{"n_layer": 10, "d_model": 512, "n_head": 8, "n_kv_head": 4, "head_dim": 64, "d_mlp": 704, "vocab_size": 16384, "activation": "swiglu", "norm": "rmsnorm", "norm_place": "pre", "norm_eps": 1e-05, "positions": "rope", "rope_base": 10000.0, "rope_fraction": 1.0, "qk_norm": true, "attn_scale": 0.125, "bias": "none", "tie_embeddings": true, "parallel_block": false, "init": "normal", "init_std_qkv": 0.0252, "init_std_o": 0.00564, "init_std_up": 0.0252, "init_std_down": 0.00481, "optimizer": "soap_variant", "lr": 0.00339, "beta1": 0.95, "beta2": 0.98, "weight_decay": 0.038, "lr_head": 0.00649, "grad_clip": 2.0, "warmup_steps": 37, "schedule": "wsd", "decay_fraction": 0.703, "decay_shape": "linear", "final_lr_fraction": 0.1, "batch_tokens": 131072, "seq_len": 512, "doc_mask": true, "train_tokens": 868400000, "steps": 6626, "dataset": "wikipedia_en"}
Each number is 128 + 24 x the weight over its row's rms, rounded and kept within 0 to 255. Layers, rows and columns count from 0. Numbers have three digits each. The size before them is the row's rms in percent of the matrix's.

# layer 4 attention query, 512x512, rms 0.153, rows 156-191,220-255, columns 128-191
104:129143119148100118106107113143161168125123097169132163131141124090121125154162149141120123131119165094135138077104105107141154139119119114070112107085114137155135151106140115098116104113130075
113:106152096155109154143155075136108118118124150143173096116101162109076150079131112148120140116121132138120123153110130115078150117161126197145108093109111130094160112158139136076113175091139154
108:120119123162108142153171150129130140120144144139137154114096147126143103123130141096140137147129096135108143173118104135162156130129126103129123144119128106152115127152167089116090143144168125
115:137111167145100171123156100153108090116084106115148123140108151134151143146150084111155092114162137136139117127152117153138164168120117135180147131124096075160131090134108087118143157132117125
099:184114132143109109157160129136139134090088140122107132096073112109140100146098090148150079115087139113134121125116147116082157151157154164127106089180104122099165097135119085106133100145160171
077:146162114121136110152121151126135137124124160093129145101137160122114113118133131093130150113110108141113104144105099158067119111079124150147131110169131130073189114107149100161135135155178158
086:118103172139185113135122157170133121158118121124137140175130129153132120117116158146149126139126114108128099202130127110096139111144144135144115151157102113140121105158132148136186090100134097
080:105148107123104114154114111144118113111104154124147104085127098094138163149101147106142047123136083087122090100143126091108116151131162106148143115154125130123120098117134102160127118116099098
102:176109123140116120133087098139148092136141135110133148115121140113086107130125087140121176135128131123123122110161094109099122140193113149101172120098112128116145161129128113115115130115152118
097:132133175126194131098139139078131158132106135152109138142090127127121123078133135150111134126165089089113155147150100136124135116166105152080143106115177141169144126136135117114132121081173140
104:105144134124154148160123144145142142119106101116140123106142117124132114127142131142151166133106142138110130148172142082101158143128119147122144139129117155081121112144098124111115133109115146
101:131077137131156150132132102072117147145119117168123111114118174133141134093135149117106077120108108141089108138147110136133160171136115132096155103121137125138097092132148148130140146187127139
103:150082123114144122114118088090128158108139150160101135159088086132122090133119078147125102122085113132092136095107127148112126173105136160111121112113111203156142128099177156191096135117111097
104:134143145128091132092098096183083108109087122140103153081121138100111119128090122134172140129102134145150157124140156110155116140152115124122132129131139115137138102120111121140129121118116132
093:107126120117129104128130121120124117127103123131111155104109113128140118121121128156156130122166118125130151118113147147105158140117138118113158098096189135134200156153148132106166103100133075
114:144153117131089148127116131106086136143142119144097173151124127114128124168127106135118128155078097129084143104179082128096129106090124130143150161138116106135064065122109130122125166128098129
095:117149141114111106145166097141076081123119122075115113111069129169129115184115138114160138122088135157116107137162100135137141130122097178140156144118104150144138084139105178062130131131124164
101:119137164129135121112135105123103143098167116173118093117127148061160126104117141121171140091162104114114092128125139153110178171152101099137148111156137140100157100091114135124115162136093109
108:141116145161105137149104136103104115120114114147121126097181138126139112151119092109105085116170076143113133136151115102156137160104096121126130095135131157154117152173126139146147182126149112
104:120144123164123127133178128144113133135160146115160125160130121155111093127164187160101168155118115146141074146108097170135092108129122103121131172147121130108134098105074121125115161142116144
094:066160134122096124070129154119111136134149102190134118089137129109114099152108095137114165104108117163129110136153157139114144163086136117084116102146148156131144142188083105104157087088141097
102:118107096132122110120121134079135120136152129133080149141105099123133128096153127147132132097108113130123145080091134126119093145149113121118143165127109164129129133103090176074128098149133120
154:126096073137110101121096101093083116174159133167105149083162094143110090114083117143120128156128155167133151149122138091096132123167157111100146115142110119135158121118121164115153131119133114
105:100127100152119127102123098170142177093130123170154094134110056121178193123097123116129109118140110124084117114138098141105106159102132123102116116125115134112077161168129148131103128132117124
112:134103135117112142149141131128100183117158161150128156135142106149134146147125113081126091163155142112114128108087121160056152146124137130117080143156121105117100152134169125137141157116164110
107:088102185096158145159128081041117138143149113124108126168138077130096087141114115143111112135123167077136132114164107136101136134096144113116121106135112097141168170115110148101181082147132090
109:151136127170116088126071099122190101107107136150112125141083115126160139088137103122106112095120098075131142138136145145126175107146126083092095118164129119138090111090099141145123180128129140
112:122100098129084119138148122112073125119132164135117161125114100157118128154109107094134191141118141154088138142126085102125104160110167150109158123104106100104092127146166158124130141163120157
106:164117138114190145086133132138084094118098141158090116130099178150108143079136122099148115161155132164095141162113135145141125102124174107140097133107106122119096070119094173106142140121136137
107:156142122130104148153142135121111118141108094121131186144117114164131157099116159078081115103098145087142108115110128114150128127118116132138124189129146124183164123151143140152112145101098127
110:140093114115105144119103099137120096131164144135115125140150102076133079105102112173152111147150150150157104123197125100117134123113143100136172165141133124136133150085170131123188125121129092
104:101179069118112176145088085140115124117168129089134155127103113128138119179114125109102100147116120113159123137065124125113135141086134137106115145077100127124147110132113098104160128106097124
108:143118090148068155156082132129142149099131120127153138069126158130133141130079113112112135123100122175086100163208108117084149133086113110122112101135151103119133130136134112144120100136135116
106:115118126099162121151140086140102212153127134135141154128093100146129122116155090110108130137176136121143119130099130126129122166106110135114102128118133092139088135171104121163120080116101116
117:108110113099170111180144151148122086129161151122160145144138134091161118144139111144124122079146145140113122130144105162165143167147144112158101118144113102128126112162121130132126124137131109
112:104110127155101129118154121116088128111123147151119115168126152140083128159121137105167109126132137083089076118127127159115138097117168097100127154154123144107082147133106101139155126138119175
103:129102124127099125101131095138139130116120160129125112193112160131122120111147141108149122221110126085153106117139154109135131095157136121107117144109149129157113138138088081142095140150119152
111:130151123117149126113169150159120147101134163114135135119141096125137183101118140144133120081122115135139129131139161146146148126119144134149108083152121117133134190125105136095132178141134125
106:093095118081111146127103130130100083156108141111143118118150186153110144115117147107128123108112141097143116162110143140128108106090121084126136137124127149094146115108160097157111130116133140
107:164120097137142134134111098096125121205121095141118158130092123136150139106153123133125131159143136145092076176072114142074184155094089115133122111127108105080132122115152147094131138107059149
112:139095113062093080165139105086131148134146114128100145138121159084127150131132123147147144113131086117126127095158168113117136159138134153128110125121109150129132144142129102152155130138155117
084:141124141110048110150166131118136109132155115107107163152126128087140180132132147116167114134140118116105140107066162158107117145115128138126166103159121110145123125156143090133123141154139122
090:089129132102115127103114103123146161139143129141172145134146130157111151111148121141146115123128126114117133139113121109072117113116120107117126142100094124136134149103129109104129128071143129
093:145127150129149123151105122078120147129113126112120071120104143136144162099158116126167150085147121129133132094151138128084124128104153147087162099131087114111156134143110105102156084150171145
101:116115108133099108102098142118125129127144130141139171120138160115129117163109108121081106159138130166118135089156121144124124113091121150119133158141118143128152147178099167151087102080149137
103:141168113127125104165150116113138117136131131120118123126141147102091120113136098135160148142146149149122152131176121083126136128170145098101130147132167154159100129091122131095174117113154105
112:184188152136135125189113133107132101109114097169153137116147077100106119155107136140136117104136121131088122098115129126148132133155114139098096138153121145124152123114155144175111121114127159
100:163111113155151112119112123147106152164130132135142110126099103188112109083154103123180137086131106110135152129139103132145133089136125143151156133132130109111152119127178130098126116146106145
100:138105134127151134114114143090099137115133109128163134124121127140126135149118114134121151105140111118100165131143140091136149163148104128122153161121141127151113130111133141145124130152142156
107:166168144163152133149160125116134137130129152182142087155159099129127125123128149163152155112130095086122129117135141086150111174112121166123128113172120133189193142123118174143155134124121124
096:121139122168145115136094110120186130147069128168142136109113108146157120113123111127123125106165155118114118159097185150124149120137153109135105117089165131110138146151132118092097124101173130
114:138128129104114126122124167139139104125138122147086110131071117112123155131103155169134096096108085142100089134145110106136149140106103159107120105101114194118180126117122146108162120138138118
106:156152181099145123132167132138110096110135131110154122104151129167159082158171152136142121114109090139062116104109114126113133087139118132172128155127123114132069124123121073165127117154138156
102:125167142113098117071135131182122158121105110162123206133108147102115129150117131146129144123147119162160158145141149142148197146114097119144180129136167129061146104146145119130132117134136135
104:122143110142121152131133104126143108153137146143146141099185094149144124100160150111102104101135134142172146129100133114136141146142106111138117138099125159139147140159105149125168148142130100
112:112120135119136130122138095174099120141088115112139119126147107128123089135108127135130163132127086146167101107155116090151131161134101093104088111156112137128151099151157127175132159118135099
105:111151135108108134125107155107102103109092130121102146101161083134151085168125151113132075087146120121167116103168094161071154098105134126114105108122115109128120116135083168154125118109120144
112:145144129155151077092099161100093130103154158137146115161166124114131107151139172126129117123132171127113145103131121104109112114108123144144140115125112123125171115117153112114104107151109122
119:137069129113139153155144168110090122073113136130114106102161098125158128123093123134114130130083144130138153135100160099137172126100136074133149151125110133162126123159117150152093115127154140
102:136156076146124133101129176082125161140113156130094149113106087103136135146137116150114179144108124133095097116145144101130092110096125156142131121124108125099143109112139178127154136182156169
115:120109120143107103150146161130102144067099128086135139147146175090108138116107084147137119107096079113146131133140119108089127119160133127115107139137143137068078105127155126132143162143115128
105:146073144126108142176160096133152104133100128167142100101137114117162136139149116147128094102099115119094102127148111157112145121143098123153102134159150134150192127089150123092171167141128134
106:120167090154111134111128111152121091128116168037134134148096148120129108153126069131116170151124144155090129125122128065119090099120158146077089136154123136129084123114079117133127163188131162
105:135154143121137144137131121111112128098126149130110129137121088121114100141141121111096116111101124128122140097145088157139120116114124138115131132163169175111136093127144156082133100137112179
106:185106109112158122128148131153115156118119121125098130132116185124128140160113153117103071136121117169147111110093114098148133124168115148139136142092137117096159133109144174132116111139094118
107:136134154131157149139154097160143106125107106105111168129085086189171108100125126139219131132091093082130103108126125115105156132128111119129138138102106142120138137101130087132128131109098068
110:125127106125154154138140120087160154090130134123122168115099147130140084118093122160092128115149114117154118117104181129132187057166148143135111145152126110125147108113137143122139125158120086
108:145141120137140152110121106076134142127141110122121098166118144118083142143119110189184099138121117096094143127142154121108148109110166135139092136099096143092144179105119123137164112109164143
106:098114092135134111104137092112139110114114106137125154110148129121116148121102144153116139151147145102123147116166142093121097151155143141118121106144163133107118160148124148092097149163113142
106:089144180137172110127123124102135099147122155095135137080143098111134094116132136125130148125114110060106141151168100097150096105134114084136109101090120149157155140134142161139138152149129095
114:076177138152109110119207213150147138162159101123147144116133085125134113112112092141083147091140076108149115106126102081111155111140129129142135129127125112107129123158096144152161118105105111
106:157100116085133156091121152115110092136116147172148138107116127104123127132134076135091109128187123135138112137135124192104181130108151110121140153152121114114147145121145128107140166119121095
# layer 4 attention key, 256x512, rms 0.145, rows 92-127, columns 128-191
108:115137115119134152171116125140196105123145122135166101123186106146097127126110129126147171090113109106142162122133121128127150140105155045134115140115132110104128157081141129093100097132095112
110:094084085138139120130130094119115111140119158122113117060103136105172150113145106133147144134159102111153141131164113067119143150129121168152076141115151134139132085154132093115114151145152142
102:137145099119113136147131139112104161137100154104150171107140143114143099139150110157147153124107125108133092144159121119160145094152121137135107116136119145140096120088113121089135105160103099
111:161096137199095152140096108160107135125130124129107064145180115167121124137141113106122082115140110122099116087159048124111161129101133122109149114127101087113109107093110113109161097154065126
091:141121087121120188123086163109088094123167134126143148110151127106143144122145130081126126171125145131087097122082094093117144167128136127098095122113115191088103133127102143095179114145127136
086:093117080119118176158146164092073138111182107108170085122134144139157151145134074121142139111126103122175091137098094146130187132127108132105109094149101128093105169092117138108157085143111097
105:150149119084130115136088142115146127114138154108117080089132132116130100111106125156129104130108113130112102106120115119113117129123118154173117160151147097132145152124148090120147150127139122
095:119142134104095120126095109158106125102117120085141112104127107121102151149144099099154152091148117116084144136093135146123155167119120118109119112102121164140136151111104134137153105146129091
097:121105106143133071120174126186125115102128129112145085102119099087114101118142133133103131142119111119107087140112138120126113157141114123145102116150120124161126114150127093100179200130120120
091:086152139103091136116168124154153138106155097152113165071164144102109114138145129099085116129103105170125152147135097152157105075119159095188139122095144143182145135126143139170114198164147097
102:151091107067144137152107168139167130110170153128107127134148107129147116130170123160145102149135122122144110128119152134130105134113091090116118160100140097158145126142130100148138160123077138
105:100117120143115156076113128161128156139120156112124139149164143127133124130136102149142069103137113158123170121151126133121091129127106132122086148106122159145109128127181144144141173144097127
098:140109119135152140147123129115131099116165129160156107106135125202126124111113122129134139122128122090115097112095160110113118136124092138128166150153127140104099145143098154111144104157129110
114:150147091134176117117132138129101107124115144159157116134115076159087120104079108128153141129150111157141121105171087114116141110107148128133178126091153098131162157134134119142123118117170125
098:081100150139112107146137144118147152171144141112152139167115091137140126147136160102081129168100130120100126113110161143137110113150107117130147150106105112154152098173082128147123162121164110
122:141103099122150128118109146136104133172127153132117155081120143135128132137137107170143178138104146146119146180141112143119112124154170125143138101149158107127085104135117123116097146150106139
101:113132150134138117153139155123100117165124118117099149116158098093096120151135135101147161096101077149146166113144120124101134099150108099112152149151114154113181130107162132146130114118130129
109:109110147126155104095137111197104158110159105144122085136125117109123101098150122141169076127145108135127114112169128112125161130152145093110122151140088140129114059125122154142137142098137108
097:155143126137140152133096171124122104140135093153111083133154091133123139133099091140110115129122098127149159136124123110097163111092112170118133115135088119121128123175088133136096163127118140
102:135124169103136150153114113132126119149141183164110130145146127110153069151164160109102154138139105118093136148097138105128149141123107131152139128142168153138100134117138122153126113121135096
107:150127152118127145103092099149110123150117145119135155108126152154131105136143124145134125172182121135077127117101138135144109144152131151106145118092119131164117102116130088146120153109129133
118:149144106118113139122127063150113105135133171185132139102117134119122111118097174089092101118124138123089129122090173112121095128127145134110125123131165142114085120125114171108104143109173164
100:181114118156153147118157140111095095142136136113097135107115160166104147112126131139105179100116155149079128111138088116091138163106136100101151106109107136130130125123141142115119077143107161
117:136114102155172119137111136159153159119159123100166082084126144152165184112086154165141131137157141107115142117111122112130179184113172105173125168145124123142132162133131130110120140144111127
112:145117150127155134116122146120116156149136094125117161163184178147131107114095171065122128164098156118151102110090176124126114139143140112119133128135131125153138129069093115119130112134083132
111:132162114148127101130133078113095121177125164139170112140062072153129139097132119139183143108171155103147132154166132156127125146120129132117153143114176101132118129126142123119115157112122077
110:071124102108114091117120143152189102082112108121121124136164105138137114126135152136122135113150114150166142103137170106103141135128124130149109144141122126070100091092108114110139164136111147
109:094087109170100100141118096120146129127144135134139186151144131122107130134144134142123148148139158130135131130103119109092131116122118122150087139125110147122139153127175129141122115103139132
107:109085135148152127121146137148110117133095122174126169131117117073115121129152084130124151136117150152133185133136140164147136118111160126139107105125135143156130097109138169133133098132153102
104:104132127149163132137106170126096128150102090165164125148111117126175142134128086135127110134121112110140169125084148104133131104117092115126125122131153117163083111115149146173108146147135131
114:113160114133127113129120123122097135152125113107092161141139112097121125110145131128170125114131126135215144110156156157130079124068115112130087155079141121144137141137110112113113143193155134
105:134139121155127129143115155143106115130136132115117101131194158108132128131132095110116122116095132162130102166156111146142124164119128082139144137142139114181144127126115162122138133132106118
122:126116142131088127080104156122134145149162137175114140099114154160176137138152104105113087125126114118170101140179155141113131127115095137121158117120132173080088131112116128145129125134143115
109:103114108110150114050170090158105133157133128147094155185151126095103109091171121121141121154092091141130110121132112146143138109125156065139143137142114094133160158109098124143108106107136112
121:155073133107149116168148104107081132142097094108120132151128155116123125122136148148111163100098102162159102159144135145109140108097137151120099147133105071091109091099148098152087104162142128
111:162111150158116091149086094132152118107155125102155099132116130094147135075073105147120138117146093071149064115136156136127111126169111113116155130124149132126147148156136120168129111098100138
# layer 4 attention value, 256x512, rms 0.153, rows 64-99, columns 128-191
098:145138128117091094165117133137104163167085101171159087093103146100196142132155144098119104185123149194111098117099123117111178139092072135108121102157146123111118145125133147155181121158132144
107:104129087075167138108118122159115189091120141158138093129123113142120102115090123124137135148131189151101181147177110107090105128127130114137138125098106119143111168092139127118127096159113188
109:130141158145118147175130129135103172118153114113127107105181130122149136129126130147138176099122148124117157150123107116158166183143136133152159150151148112114169156144166081155147056148138097
100:161113139143154131129126157133136126124125123120139125120066121149123119174102142130124163124166160114094100107133126118161115071145103123141169152138169126164107143149171124118088123163112109
107:137136130115157143142150110158104182139090120108127143147124143101143121093127099142140076134140119185152149118158126125080130158147098110124096107147084190121154128134144141174126142113144113
101:104127136114151121125142109119141116126115167106158116104148088085091115124118135148129140133135102147107139110139150116139165130148106120145131136108130136123110106107140100118173134141165110
106:131129105129086097134138115164062138127121066134112110108128113153113120132143096146111086133140141099086132152082115096120123154112139152114121147122135140113076161094121106120129142071073120
106:176106159141144119106088095134103169182134060114155112111085158156129158099112164122139122153129093136140111140157159124127173126158102124080159103117141127072122084115131150139146127129158154
102:134109111127153122116096114117154165144127136109136154118124194098140149124153171102118116165135120121110173143108120112135102142084095114133115124104148074121124093124086095115162099102151069
102:126088148165110124148131154128128140123143138144109107106127091115115126176077152100140147119168123150082171113125137033166114163132107143106110103141130151098088111121130122130143109162178161
104:158123131120177125122148168173168107117105175125135131139112133125140137142151121146147120139132073050134098127154085135146143114100144165143105106134108109113118127096131131152124105092144132
101:132164153080144107182105108134137174129123123131165104135126122138126155097135151109157090129115140131155089147151123164118104100126156139162133153129139106098082156149112100119120146099080118
111:118139104128135133146153145096136151142127122111110105110142150152125113125139128124111133111138127125182150134051122128097131151164141127110155112135130142135196137063100129145141121108159113
105:145166111129099137145153136119127138142134152114128178112150082144093127140104122151117171141128128111139141134119139100161108135122133120060124180125136108119151134118179111082119130105129142
108:126110112122089132147133146103151105100211068137094112165120110144138112120143165166127155157103147123144120146118114157138164119133138109132138113157103106078147142082100148095128108126135131
102:098124127084128123103151174124172087112127105142127131147122135188111119126146132108137103117096138108177126148119160107152096113081149132163113078102158125154122162146139138143136138174099120
107:113119134162140114115136139118113082128139129124133088152160083139075104099155128169128131088076092102074156150119105126119107126121154116116099147115131175122127116144132137129156163166127125
109:115131138130141091151094124143153124143144108078145119108118155124146139121112117130112125089135145132125139126119147197109170135141118158146161120109127115113125132124131149102084127094165095
102:151114090145141165121132144124094113112128137156129122110123130127100142125118103117113122120117158098155105099123097094122113130074112118069144150118122116081137132189096110140125159112161106
102:124109122129191117088124122115117113144108106117155133147083128112122142124131140128103126131093159104165151132101144122124123061130119150135091102111112151109122127147152109149149140148123118
103:144136167106119136127094127085124150094145134139131118144150175133123099129150127134130092129147109138133128138170108128132190164152158125070090164177129126096114109112130118109088092123153162
107:114099129095125097147140107115090127141110162150104150094113115115134120081130121112128125152122103116145152122111126123100115178115138122123110147137120112134083110179110158116128151119155077
107:148161126059118120085101080120124164083150120113133126104132088164115136106124117108132122097073115106146149145134133138148117152146119154093174136110095100147138140130113154099119100083116140
102:134109143136159134123103104113125158126131122118116105125147150124132146123136087113147097106113130144094147148158159130106101169142132130084144141164104136105126134125118155140147147134095140
107:164131164166138178140073123129119154153169121156134103148082166110163124119166115148121140135104128167128105118148165131146123125127100120119110098172110112104109111103111114179104134135129162
105:132142099133117112151081097129099121108136119119113094125151125114102161096123125159147110140141127164137148128161129108133104098153151153146127131115167144155123113136092101099127151107110122
100:135038146156096136135139100101125141143100098185126136144108142086136112149146131079112136103128143139126130100148139156125139087133141105149140108161102096111168150115119160116128145173135126
104:129086089116158153166099145135128176103102173129149109087130134125138150140112143119086157141153098138140071164140150138132180101130089121186111153148130122175094086146107105150143132150119136
102:176175116151141119128101122133116143090147097126146158126113125122097149173103134099167122157137108087125128131155134124111162140121113111131080133129131138104136100116086097122130129127071118
105:148175153101119190144136118125097104105149142166160171128122103087130141104123128151133130124121126110112134144119118092135091119075146115092114109115125158126084130154146137162139104157140131
099:095121152125133136133177104100118131095096146108112105093169120165101148118142158124104107113124144118106126128147118146141137132122126104148168120091157118136095097122098178130144116115104145
101:131106094110150148130161093089137136131130124119162123081118115143158127126134151141138140109150156126146121143087142142169144165154123115125133126115089167138117111101097144083102137110163097
104:153122111126132094140126147160101152092110086103141096134150060071097115136112122156109116128121061104099150125114134126057134130142118145124157151129133074122112147125075125117122150120113122
104:125078118119119172105124102097147133139136104130142107076160112139169145131159144142125107109154087089115089134151127092115099101106106111096133125130114130154130121130131118104130133131139121
105:131110128153103150121159162127110165151151140164149133153098126120150139148144140167097164128129138187106174143159103156134135123118151138126126133130156116115127133106142109078073122118156129
101:061178129122119110113088093115120167154130117142141144166086133104179130103096099118154146063110117095107137110132152136132123115130111153139120145127159122141121122116128153114155128128133153
# layer 4 attention output (transposed), 512x512, rms 0.152, rows 128-162,192-226, columns 128-191
106:095089130179148136136110148102123130096141115107161084090131149107113128169128131114121150116075103146132153154162109109142150125162098108171120112106124125108105109139101155140111130142171131
113:101122128151131119105121138136126107078102122105099135157152165150131146126134150081131098151121091112186136165135106105164144164135148114180158119119135103168124133119136098141125120101154133
106:097117110129151128125132158161172115190115126125159090097100124173134114083135128101123100110142123133156102151154158142113166141101146170200067095117164133141116142123129115118160119063138162
102:125141151085154099078127128155116120141118139094158101152113090138146146144145146135128073179171129135103111161110100147105149139106044133096150139131124133117117156151148108157132122065100183
103:098156116139091137133120101105140152095128132138143106125088113128135158119144142117145130110123083120120102148141107098136120135088053172117117138116132143109148123127125166110109149112095109
113:128125106124111093123090141150101101145141143140117111143105126141189186135140096087128159139103133152174097153115136125109124086125119166166123169112130130131099136129142102116130132113132140
102:125127172133167143125137132110122139125120115100127145135150144095150123117128160114130127128165100179114155121125144138162131119155079147132128137143162149107116141104142143129140107165147110
103:101156108173144147117114159100118113091093127112127129115151145110130081143096123163170113123111115131128109115131075152133151152100130150124126109124127128130154125139089180093147082097137132
097:114122140143113171136131136111121122119166119125145059128093119162109096165100160153129155153149112121125122094115144157148123094153137175098132146160119142118121149173170139101130123115086139
100:141120105127136118098056104167170141130098119106143119135131159164083132134171149140145111093111103123144114116121099137111133132102129132160158153138130103149166148122153117116088143105137136
102:145098192088132108132138117068151127153157146147137135148074128103159139136125123113105152159131130112121122142099147120112095142111092119132163134148151106107087113145115097142151115155079150
106:137085142123132143100128143159148120123144125133122110088129123103137084108138143157087139095111134122154155101134148117201120141185150141101118118166127125147134109112107123170094139143151111
108:183155100106113125106140169155104131113129139151117174136108135140105154141180091119188126159116090138094067127154164151149134103139157115127133185129125134131101155163145111142116116140140111
098:143141110113110131116144092133136201103124155149111127147128168092129174104134125128139137118123128134140125111156122136107129123139039133115094118180158174109115100137174140152120128139145126
112:099117148125095106116149090114114168092095145164150167089129149102151208150143116166121121125166120130119120124167144139153169127092182068148169102073145144125088109102127157120129135143111118
098:117100136161128137098123131100133153173094142110123152115147121139173119103092137125140130077080130191146154131148133128130129112148132091147145130134093139120156129108116108127119107108135140
106:122128099081087129079133132087130151120118114131137118151129123122139124065124133108120110119119156128139119136099147131136120129112149136120125151160125133145106153066136116136122170167137118
106:140120136128167052144118144142147086201161158122128142151169162139066132122122071146143126124145087099139097110065165122185122109168128117130118095153134125124139127136147115139139139132118112
099:091129169118086159093114165116143109125136118105118117102111141140125104129108086144125128134158111123117102124130155157102130152119101155128110090110134147124134146118151138118134126159147131
102:132194118064116127166115083171157111115109124118123079111111119174123122127138183151143126150117147144122112132114140105117108159167081115138137115119102137160115156101107166164160095100132121
104:098109078097061175162075110194114127121135119126150130138127132094133127143104118112099145093128137124105136153121130117131108101133129136163165153107167119162137181121123121126152094095154079
106:122141120144167128147115090138130083133150146146113137127120149099114106098108151124140143101159133123112097141120112125143112136157166104128099140126148153139134163080114093099125091177092185
106:129107155119148140072175130147118115141144153124094148115100128133171177115112146139146125137155129131075067113122144126108155128100090122108070096126105149123163133109102124107154109108135089
102:142179113147157126100082111148160162117127162140121140166102117098108111084156155119123122138141113182140117098102146097134107086085133142106144130123179098144157129123160128098090146111089117
107:145120104084162119138171148138080173130102098084135138155133110110127108174144150119093113158124132100108123135098150141120113101141128129168147138086176141130118133099142150106131157064100103
105:119123142163113110162148096121147151140177134127132148106181106136144134084136178116123128139140140104130132116114175144164100144138161120130153133151141199179086130077128185142120138115146105
106:113147125147099144110171132108096114128136147128114070123108111108055129128127107145100160166126136105150094114139129134120107124116136149104126140086122149192146109095104141106115112082104157
097:118124123127127103130104058112127153142132120169111106195138158153113170155154112079111131126098145111142160124096106132153142131129144114093144135124134131117126160157152122125104130124103110
103:086125133139100117160132149148133150143127146102131138103134115155097141104126147113134151140153113166147145090111066099142113109171088131156122147176079137150095135141103109104126135107129092
103:106155128091120091126115115132141106102098096128113121097125136093154154141135137081099106133088137159151143131168089126156096124149156117110148156144126161085129130102122118138121145135101094
098:116172112141129072166073133114088156188117128153169160158119165134141125115127145139111129149156136099113116096116117132112104111145143112126119112118089068129137136126156135118137135112133124
105:149122143071116155133142127113171134140124121110078127126128105121134100098125121120135111138111171077089088092096087109124127103102116105110132146120149137186120123112155088127139132099098167
098:077127167146122166136116121164118133146150126094148133096152156151107123154136157140116078158156111114126154123133141110136120122148073125122138123107128143147167150141136128142130107146147137
105:106102157105114114130145151137140162112136168119144131160074133157147116084130098140123159112149155141121123116124120134098133151140131142123156124085155120149164126137100129129128155114114111
102:126147134115104098110150162113134113132149110125149151128116157119101157117117166107101104108087083096098163151116165141155146147148135133116132179134109130096090158143142145154158123126141150
098:124121136109131147119153110112129092172103136149160180155116134108116117145112115134141092083139136121126148094106127154088109109132103110050135160126132125115115135138111167103125154111109111
095:154117119135100137145145129136152150147140127176140145128152075113140137071115111124109117132168117152095134122127151144126073112119119125120107127119137150140138110091102129101106161130117165
098:156116133113135142096132085103141126125118093149094131118162078101131107159131132108129146123157115106111159158124104117112124140127156147122153147147143138150181109114153107109137127157127122
099:152088132119143135123128086136094115114111149150113151157093129106121139127133099137140091107148119158149114159126159113142120112155179090145117128159142131153155130144112120132139138152129090
104:134127155112153113110119101129151113094094092137129107131117146146160118136109128095147078125145153134140131119100108127100112084164129121100138110103119100101102152083154120124106058146150082
094:101140146127132134140122150147130129115110140130133130147112102134139104130066100176120120127157140126056134134126117137115118105144098093122147122119164160144166110162114163131101148132112127
101:064136091148068106145153125129121119087128111141169110145101108118164143116187122157078104104148124093170110134100099118117145132084133106122137138111152162155128145119131120130128166090101103
099:157124144129124144126145152148080110113158129103133116139128106139106159130143144119132156148151118157127131186145133118120151121153138123156129104138134093124101158114134143159087155154117133
103:142135177111119129129106140139124139117115120182119148136138158081117151085147115071136145119117121149129151127132101076132125141130121133125131100119146094149158084160094117120156118116147155
103:175151134133125142129109159117102111143131139115105144136090121141167130139098107129094114154126142148111131150141123133152106119145105158088114127121153140131119129102156148168165103126130140
097:133175133122169155137105135129128118108088124124162085113145089149164135139127164112120127132132089145132150154116119128130103157140084154109106127156111176137129112120102149155131126094112122
099:086130164111135122179148180110123141105146145088157156145132131127144137147117119085115115164111150140112138116145107124113096081091141185151140161100138121123135145142130124114156133079131113
104:107148102177156175120168093104154164175124152084124092112140145162133106101118168143127143130127107112117138131092114117177097169135098125146101103146119153151184142116123121155134088126153115
107:132112121131135105157102116100134099115152091140117119151147113142121107111108101134122118130120136103136134100084125120139134151127173134173133123093077115163128143114090143133141109109149115
097:099102095136125077167070101154142109106196154111120080157139107113134097121137098144145107151117138152160097147115123112149195124133121105180130098081134102151167126120105108158122105121135100
103:146148126113114150139126121162107083109142148122154091159103113115121142127106138152154119170170171105134138113105123097125067144066188178124146115138170149152111133116104163131170157158130127
105:131132146171138139163079135100112118127120149129122126099145138113133149155114121139111114106110130142147143160148060169141153145150110144183139130137103072069126123188142069109135130159118146
097:121118143095143164137126138116161166118097143134085150086122129157146144089150149124154161158131160125168103178135109138180149153127122144141122138117096085136081143193134108124136121118163147
102:163141105166102102165128138114134164111099099131090110105113130134154141166117122147150128143107155144095146172130113137094180088137093141124168146098099127132115124165106138125152149119108161
095:139116123129141153130117119119129161079104106126125145144131100081156140103130120127158103083153093150069183108155145129153117097125125145103103127174108127157143121139153086142162142143077146
100:155152121109163112096161121074105149138109123126141141123166153117097173185133163138151101179125115142110113121164127138117146149130126083091080112148130144098108094100161113130149119145088152
101:059128161134087151112095188121165120094094113134143141126078137147145174125129097144153117125076122125128142153087141121140172119110171148133085130134136120123150094148130140112157151130158104
100:130144104147105142121126144153110085116112124101133115128124101151096119120174120164113118170129120148170143115099112107149157181142075137158174122126111119067132132146073145133133103164123166
104:122120146096089095135126142092118149130145143081110093114146116113113113175075148124119157141107113148133128120168111151146145130145164123136145150155114102131134132110114138117116102140153154
099:108141121141108134140105111148161105113120146130144102121127135166155123105112156142131151164143117148159092106186133159133092133116113127133144125142122139155161136153118077173150127164186146
098:096120099097134120135136141140135096141094142131116123175084144121090168147157085150155121100152100121163132105078083141090118072099121135146108107125132041143122096129124090151129157097129121
097:141095149139149134143115097134156144155118107102117124131145132138143156081147119098112068081108119117091148146114166159123130110148148118166134104104160150124127140177141152136124158130146132
108:122102149082156135104118154135166111140117140099063127103122143102108107101137138142116156175115125129139092138173084144077112139115145177146096128145153123133115081147112143125100119171146142
102:152172104135165100097124072135159126139090127144116150140156079096150122131175111145125112122100165123142142149110180133145147137122115159146134149103125102114138116110145127121131084138103169
099:128082151120136143121159104119138112116129110126111125112148135179128138105124138182115115176143161093158091150115118089128105138107039144133161138109135121163102154189108153116086152107141173
104:123110117160127107113134130141151105089144160155105104129133165164110118133096102132164107121132090159096145137108157157138123139126070138129140149107126183131133155166102131147114130155140112
104:114115129164136179133123167171156130140124135118139122156123156157139136164150140117118105143104114135132105201151155133170114129176137167111134117177137134106109109151105142115107082125122140
101:101132119098125136139088115135133128112128106116143117137102118083139118118116117143161157124135135174100111132110160117146142146130108152096117160119177093106107145123140191152112112140126138
104:168128121113165129130121133101104109127161113132119086117143109125111171136150152141111146161082090155116117142135166104141084129138179163141089118129100155117149158104159140121171126166120119
103:132159136183161112161159115179096128150136142115147117141097107105146139126108153140163167152149123125109118127112131164108113122090131141136172122119167144159143095100112085153135115143120117